Weights of a small GPT-style language model, trained from scratch on English Wikipedia.
Size: 9 layers, width 96, 3 heads of 32, MLP 384 tanh GELU, 1.82M parameters.
Architecture: LayerNorm before each block, learned positions, untied embeddings.
Training: a variant of SOAP for these matrices, 3440 steps.
Each number is 200 + 40 x the weight over the matrix's rms, rounded and kept within 0 to 999. Layers, rows and columns count from 0.

# layer 5 MLP up, 384x96, rms 0.238, rows 237-270, columns 0-95
173,159,131,207,174,178,252,250,242,188,192,198,217,247,200,184,222,208,230,246,223,143,207,238,164,150,230,176,157,181,178,215,192,171,212,225,150,261,179,162,234,258,168,157,247,229,240,251,201,239,177,279,166,226,242,159,211,205,252,118,222,178,211,133,190,172,186,144,184,243,184,187,188,166,220,214,187,200,161,199,162,173,195,210,171,222,188,226,137,184,184,225,278,167,145,189
259,251,227,186,296,62,171,159,242,281,316,162,192,163,177,253,233,212,290,158,207,165,252,202,219,217,186,198,257,187,205,224,132,261,240,294,162,164,191,190,259,255,248,104,295,204,144,230,209,197,177,202,217,169,231,202,161,110,286,230,237,162,166,205,214,180,110,163,178,231,172,195,231,231,180,229,203,247,266,235,188,175,182,197,198,180,232,124,154,154,221,116,205,174,183,196
183,144,171,203,198,236,214,117,238,115,182,230,234,217,200,155,197,143,151,215,264,205,252,196,196,204,215,155,179,230,193,177,167,189,187,207,128,209,245,109,175,132,262,274,199,182,156,202,218,252,218,246,131,207,129,144,208,245,241,194,137,207,131,220,196,228,173,138,301,239,206,159,208,266,210,160,199,176,250,224,224,211,208,229,203,243,253,113,188,250,230,136,214,260,146,232
197,240,229,224,142,100,204,221,227,177,277,222,225,113,85,283,197,173,187,221,207,264,207,265,241,204,231,116,226,180,266,178,158,198,236,195,226,242,240,160,178,269,152,174,202,267,187,151,131,273,189,233,212,145,263,197,221,193,219,284,173,247,192,256,201,161,177,184,234,250,108,169,237,202,204,278,241,215,126,301,188,113,232,229,179,164,219,200,175,144,229,239,175,180,244,251
235,212,228,249,217,209,179,189,198,325,191,145,171,194,159,194,200,266,277,170,194,212,143,215,174,253,190,189,226,198,272,214,207,244,218,189,263,178,170,243,200,196,186,172,212,161,170,218,178,243,207,203,221,259,182,175,221,232,205,130,174,185,135,165,211,145,172,197,221,236,190,180,283,223,183,198,236,198,181,221,150,200,147,170,201,243,133,237,228,182,196,161,189,165,218,211
208,236,264,186,228,197,166,165,212,130,233,244,206,169,211,206,189,212,214,211,185,180,254,270,235,262,211,219,193,202,181,303,222,286,141,204,179,220,119,183,182,240,206,201,256,264,191,223,243,180,220,160,244,222,110,203,190,139,182,258,216,209,209,178,149,212,110,269,243,172,147,157,184,200,193,278,172,217,254,208,170,242,200,161,213,253,192,132,193,236,223,207,203,182,105,192
218,264,187,150,193,173,183,225,236,253,148,182,212,213,202,300,221,245,254,147,165,139,118,264,241,194,227,201,211,230,148,153,155,200,269,180,119,247,221,206,221,155,169,163,181,207,183,169,229,193,153,225,169,281,112,264,235,233,193,244,225,121,123,212,256,170,270,208,248,182,123,88,201,229,255,179,216,214,215,116,246,170,206,257,228,233,209,200,185,169,237,179,181,145,231,252
144,213,205,202,191,174,189,284,241,172,222,259,144,183,255,205,189,137,312,235,278,188,218,201,226,97,175,156,206,179,196,148,153,144,196,217,159,149,204,187,211,111,183,160,185,183,202,190,233,283,236,146,231,214,213,206,220,203,199,157,223,168,216,180,169,161,227,179,201,252,182,174,162,294,220,196,228,226,248,161,184,191,136,172,209,220,258,191,179,144,247,177,184,193,222,154
220,200,222,227,135,219,207,247,191,267,212,217,156,175,150,231,265,178,241,147,187,258,190,239,231,259,229,190,207,165,243,162,213,245,217,215,228,168,235,140,187,164,110,230,159,131,215,179,174,212,145,176,229,251,287,186,212,226,270,183,194,221,215,165,191,199,232,225,194,250,204,206,245,145,242,240,220,221,200,222,182,180,195,167,189,216,227,135,218,264,111,142,206,165,217,240
232,248,165,259,191,200,110,131,198,238,187,247,148,153,242,131,128,209,233,98,180,197,132,239,240,227,227,219,186,173,190,247,136,154,168,265,221,203,159,148,221,191,185,191,189,133,199,184,169,127,251,195,194,177,151,251,219,200,186,192,169,192,127,217,223,208,218,274,168,261,231,199,244,248,201,183,307,202,201,214,246,204,173,224,178,199,215,205,173,232,196,240,161,184,208,223
189,127,97,275,216,233,275,195,223,119,200,237,215,190,219,101,167,211,263,168,289,197,188,202,252,279,182,269,186,223,219,125,198,210,286,184,213,142,261,174,143,176,147,148,206,207,216,186,156,188,163,212,168,236,187,223,239,146,170,178,198,181,155,165,227,240,150,196,177,181,200,149,224,249,188,228,190,218,169,233,184,194,202,292,224,225,243,193,228,235,180,135,228,157,197,199
220,234,254,211,158,141,127,256,189,157,179,194,253,221,184,216,181,211,241,209,166,164,197,232,275,179,179,157,217,179,191,178,217,206,198,211,234,169,195,156,154,84,237,228,211,248,172,197,151,192,166,214,141,186,316,142,242,143,150,155,175,191,196,288,198,158,167,189,197,240,197,174,191,283,198,224,221,271,200,202,193,236,165,185,207,164,221,178,193,177,129,213,221,207,204,177
206,183,242,193,159,133,285,240,196,162,197,133,218,153,128,198,255,188,244,252,134,180,225,226,194,291,249,209,179,151,279,168,206,213,129,195,237,109,253,135,190,158,316,146,207,268,233,177,171,230,223,201,226,197,143,183,131,223,222,295,172,197,217,271,210,229,156,191,206,218,196,155,145,228,168,146,203,273,208,243,245,207,161,139,182,225,256,175,167,158,211,225,187,253,212,135
249,173,235,210,181,186,182,204,158,262,224,194,210,228,198,194,215,199,174,164,177,185,192,194,178,259,152,182,172,195,152,185,208,230,203,155,166,234,238,208,175,200,142,229,219,253,245,193,196,216,194,186,251,267,213,237,184,199,214,216,214,117,228,197,192,207,180,189,212,227,176,240,163,191,172,230,160,186,157,210,235,137,212,198,143,233,231,168,200,176,219,118,218,235,145,185
141,168,184,176,212,157,143,192,207,170,172,202,224,233,224,149,184,184,239,226,217,182,225,228,207,213,258,230,203,150,206,142,262,221,199,204,229,180,220,190,195,190,205,216,223,156,219,168,196,179,218,265,216,254,173,161,217,179,169,178,199,186,207,159,170,217,210,260,236,167,176,144,238,184,177,126,233,247,147,230,161,160,172,225,249,235,203,225,222,229,199,174,252,187,177,206
208,146,173,157,206,159,236,215,232,176,189,210,203,250,226,253,154,221,162,210,219,185,234,149,158,208,213,164,200,145,173,186,159,181,232,199,209,183,277,123,151,240,245,211,206,179,163,264,229,252,189,220,193,188,165,131,249,231,259,220,221,222,189,203,206,150,225,186,186,214,190,236,137,139,183,178,189,216,228,206,187,197,233,218,174,176,187,191,194,186,232,227,188,168,198,211
193,215,190,236,272,231,147,175,141,252,212,242,209,186,168,146,144,228,225,203,154,233,167,272,177,167,233,228,283,247,192,191,205,243,152,227,158,213,215,237,216,150,234,179,103,246,165,189,250,183,205,188,178,176,186,156,208,135,318,163,241,221,233,244,229,178,165,140,178,194,220,260,156,147,160,274,143,216,197,175,190,252,249,150,228,227,236,195,238,214,136,154,217,184,203,235
200,78,192,274,204,257,159,178,224,220,290,253,196,266,244,260,182,109,220,202,176,233,186,215,149,192,183,149,192,143,199,196,210,196,173,203,158,239,371,236,120,256,150,213,239,134,262,233,249,232,250,198,239,205,212,269,124,204,150,230,191,267,142,92,217,212,135,175,192,192,244,164,142,161,144,172,215,320,186,138,240,195,187,166,276,236,177,205,259,179,140,200,175,196,195,142
168,166,116,139,165,155,188,141,168,152,172,231,229,178,162,235,243,201,173,230,187,227,144,229,209,210,145,198,246,213,206,213,246,198,235,260,236,185,195,167,226,147,135,190,208,212,156,229,172,198,193,206,142,181,188,181,233,172,285,246,192,207,173,296,241,148,236,246,229,269,204,195,225,194,234,196,195,179,196,173,183,168,175,203,216,255,188,182,181,285,227,126,218,205,207,240
217,150,196,208,283,193,213,290,200,177,168,175,244,202,176,248,213,170,81,134,267,223,208,139,230,121,316,122,243,159,158,161,116,270,230,237,162,229,203,233,259,175,164,234,232,263,192,209,255,238,122,194,182,216,211,135,228,151,309,216,181,254,185,207,135,145,254,196,209,200,160,162,211,296,175,156,240,179,205,180,201,256,248,195,244,247,218,237,194,199,227,200,199,231,195,180
209,236,216,220,287,128,156,262,221,166,158,171,246,212,131,180,234,167,170,220,177,218,241,175,255,186,220,158,198,216,221,201,221,237,150,267,236,225,187,244,162,194,210,162,221,257,251,279,234,204,196,215,188,246,220,144,146,94,191,219,213,221,240,123,165,167,172,310,235,204,184,229,214,242,289,227,251,171,167,242,206,258,152,109,211,197,172,173,157,286,204,144,185,208,145,175
175,210,151,222,230,253,116,230,199,212,173,265,222,166,226,185,227,197,260,170,258,206,164,208,190,151,168,221,250,135,281,230,229,178,175,212,235,127,163,210,235,212,191,241,188,243,187,179,205,224,254,273,138,274,173,166,194,238,204,204,169,305,194,172,259,175,214,202,155,198,180,164,141,193,176,205,208,204,171,173,221,248,236,204,167,247,157,195,197,149,158,207,165,176,192,189
136,203,189,260,207,160,243,224,202,254,162,281,248,134,194,153,200,239,255,220,152,205,135,203,266,179,260,210,227,211,162,235,216,202,168,219,204,212,198,220,193,195,278,160,236,206,269,202,199,243,201,267,242,157,170,260,217,149,129,158,214,193,155,189,234,219,181,257,158,177,196,235,290,174,143,219,224,240,185,162,212,214,212,209,199,233,262,114,199,190,151,179,203,200,71,195
200,200,237,215,191,258,203,214,170,135,125,201,174,199,204,195,139,193,185,221,199,237,218,211,261,241,245,120,222,187,189,185,216,271,167,270,133,263,231,264,244,231,187,223,286,196,237,288,182,192,152,235,148,146,157,131,187,211,169,252,184,263,242,142,196,166,179,231,180,158,171,210,199,234,137,222,206,205,191,235,162,293,241,225,168,176,159,192,148,225,200,200,239,193,157,232
195,230,139,235,160,234,148,255,170,217,215,274,144,204,162,192,253,271,224,119,194,160,179,210,211,216,214,168,180,245,300,276,221,171,301,272,226,163,264,225,235,180,165,263,169,273,224,230,192,210,271,215,192,175,193,254,267,180,153,161,184,168,153,204,133,188,246,210,111,243,170,305,176,221,226,231,207,172,171,201,119,211,187,144,267,220,270,153,197,151,212,174,214,151,159,225
209,230,219,189,228,186,202,223,197,155,250,180,234,289,255,176,228,122,222,243,226,243,243,175,202,165,280,154,261,227,243,87,113,189,239,206,198,249,216,155,196,215,200,232,210,164,190,176,178,219,245,202,228,244,231,219,209,216,98,195,203,110,160,162,200,202,297,241,173,194,186,188,170,233,201,137,277,238,234,175,197,256,176,165,173,214,125,171,218,144,162,145,222,169,214,173
224,230,264,214,194,186,163,253,217,226,151,186,231,219,248,241,169,188,198,193,153,119,210,217,206,166,194,188,175,188,164,181,132,221,264,154,183,217,153,234,193,109,212,187,246,224,218,169,221,202,146,273,171,237,199,202,232,188,205,168,226,173,173,211,258,148,162,145,249,166,208,161,188,191,195,162,246,244,232,167,151,235,194,164,234,209,133,129,236,196,200,125,221,157,146,203
209,195,176,223,206,216,205,136,239,195,163,214,201,173,277,260,200,209,120,156,170,192,198,213,220,162,254,163,228,154,206,178,195,203,166,186,115,245,189,133,184,124,162,212,152,158,147,211,161,197,231,213,323,209,164,250,234,177,243,182,177,202,139,235,226,196,221,186,198,183,189,196,230,214,190,171,285,251,274,161,194,201,158,210,180,153,217,193,200,203,190,221,221,106,190,193
175,183,208,202,187,231,201,260,241,158,248,190,182,265,234,246,267,135,144,126,147,234,294,163,190,180,241,197,241,250,200,163,312,140,184,180,213,200,266,178,243,228,269,162,240,144,273,192,122,200,141,152,133,174,193,155,223,238,186,218,151,172,149,239,195,170,130,218,184,248,218,194,221,205,259,243,191,207,293,223,155,172,169,135,154,243,160,122,212,238,270,244,256,218,223,252
168,198,223,203,178,243,129,257,231,155,269,229,238,200,199,181,258,161,250,142,235,185,189,180,239,154,237,203,232,178,285,253,210,165,285,253,174,208,163,185,183,239,273,150,150,190,180,221,200,215,192,241,220,164,194,183,269,243,255,212,182,213,215,99,238,213,225,141,207,259,202,202,224,235,205,240,230,150,282,180,119,220,270,201,110,188,214,170,120,217,119,222,196,218,198,196
260,238,223,185,183,185,138,150,213,186,245,223,155,120,256,223,180,190,256,103,206,201,274,205,272,170,211,207,88,181,256,186,253,206,131,169,142,160,192,186,227,220,181,212,226,167,225,169,193,216,186,217,140,143,171,222,206,247,211,182,177,192,149,212,200,228,159,201,93,227,234,232,139,208,192,159,205,241,225,217,180,218,157,124,170,236,178,164,225,122,169,225,189,173,145,226
211,193,221,253,235,246,211,206,182,206,230,192,236,153,175,250,226,205,194,179,249,231,159,293,222,248,245,192,247,266,230,246,163,154,197,238,168,209,166,223,202,220,193,139,194,233,172,233,166,85,164,241,159,113,210,148,223,194,297,149,288,167,178,236,202,153,243,189,180,199,190,129,165,187,179,251,202,243,207,258,238,192,198,242,204,138,224,193,89,176,156,176,254,135,183,213
173,194,169,262,179,213,182,240,195,237,188,238,91,209,172,181,210,142,238,118,194,246,210,241,327,169,108,174,235,187,225,204,264,198,232,183,242,232,174,234,237,212,176,180,144,261,201,196,184,230,137,283,175,205,242,207,206,169,248,228,276,220,174,183,187,217,235,219,223,254,256,196,222,223,131,139,214,223,206,149,158,128,134,247,219,181,193,202,236,222,146,249,249,132,191,211
158,224,222,200,123,180,218,160,205,186,188,247,272,138,157,195,201,217,257,222,198,265,173,211,252,201,181,187,176,236,162,180,160,173,230,157,141,151,213,160,197,207,197,129,156,273,259,188,236,191,204,246,210,134,203,187,231,162,144,188,261,193,195,249,208,203,188,147,258,216,223,234,144,224,183,104,185,275,174,177,191,190,123,215,221,183,162,227,191,204,196,154,191,201,161,231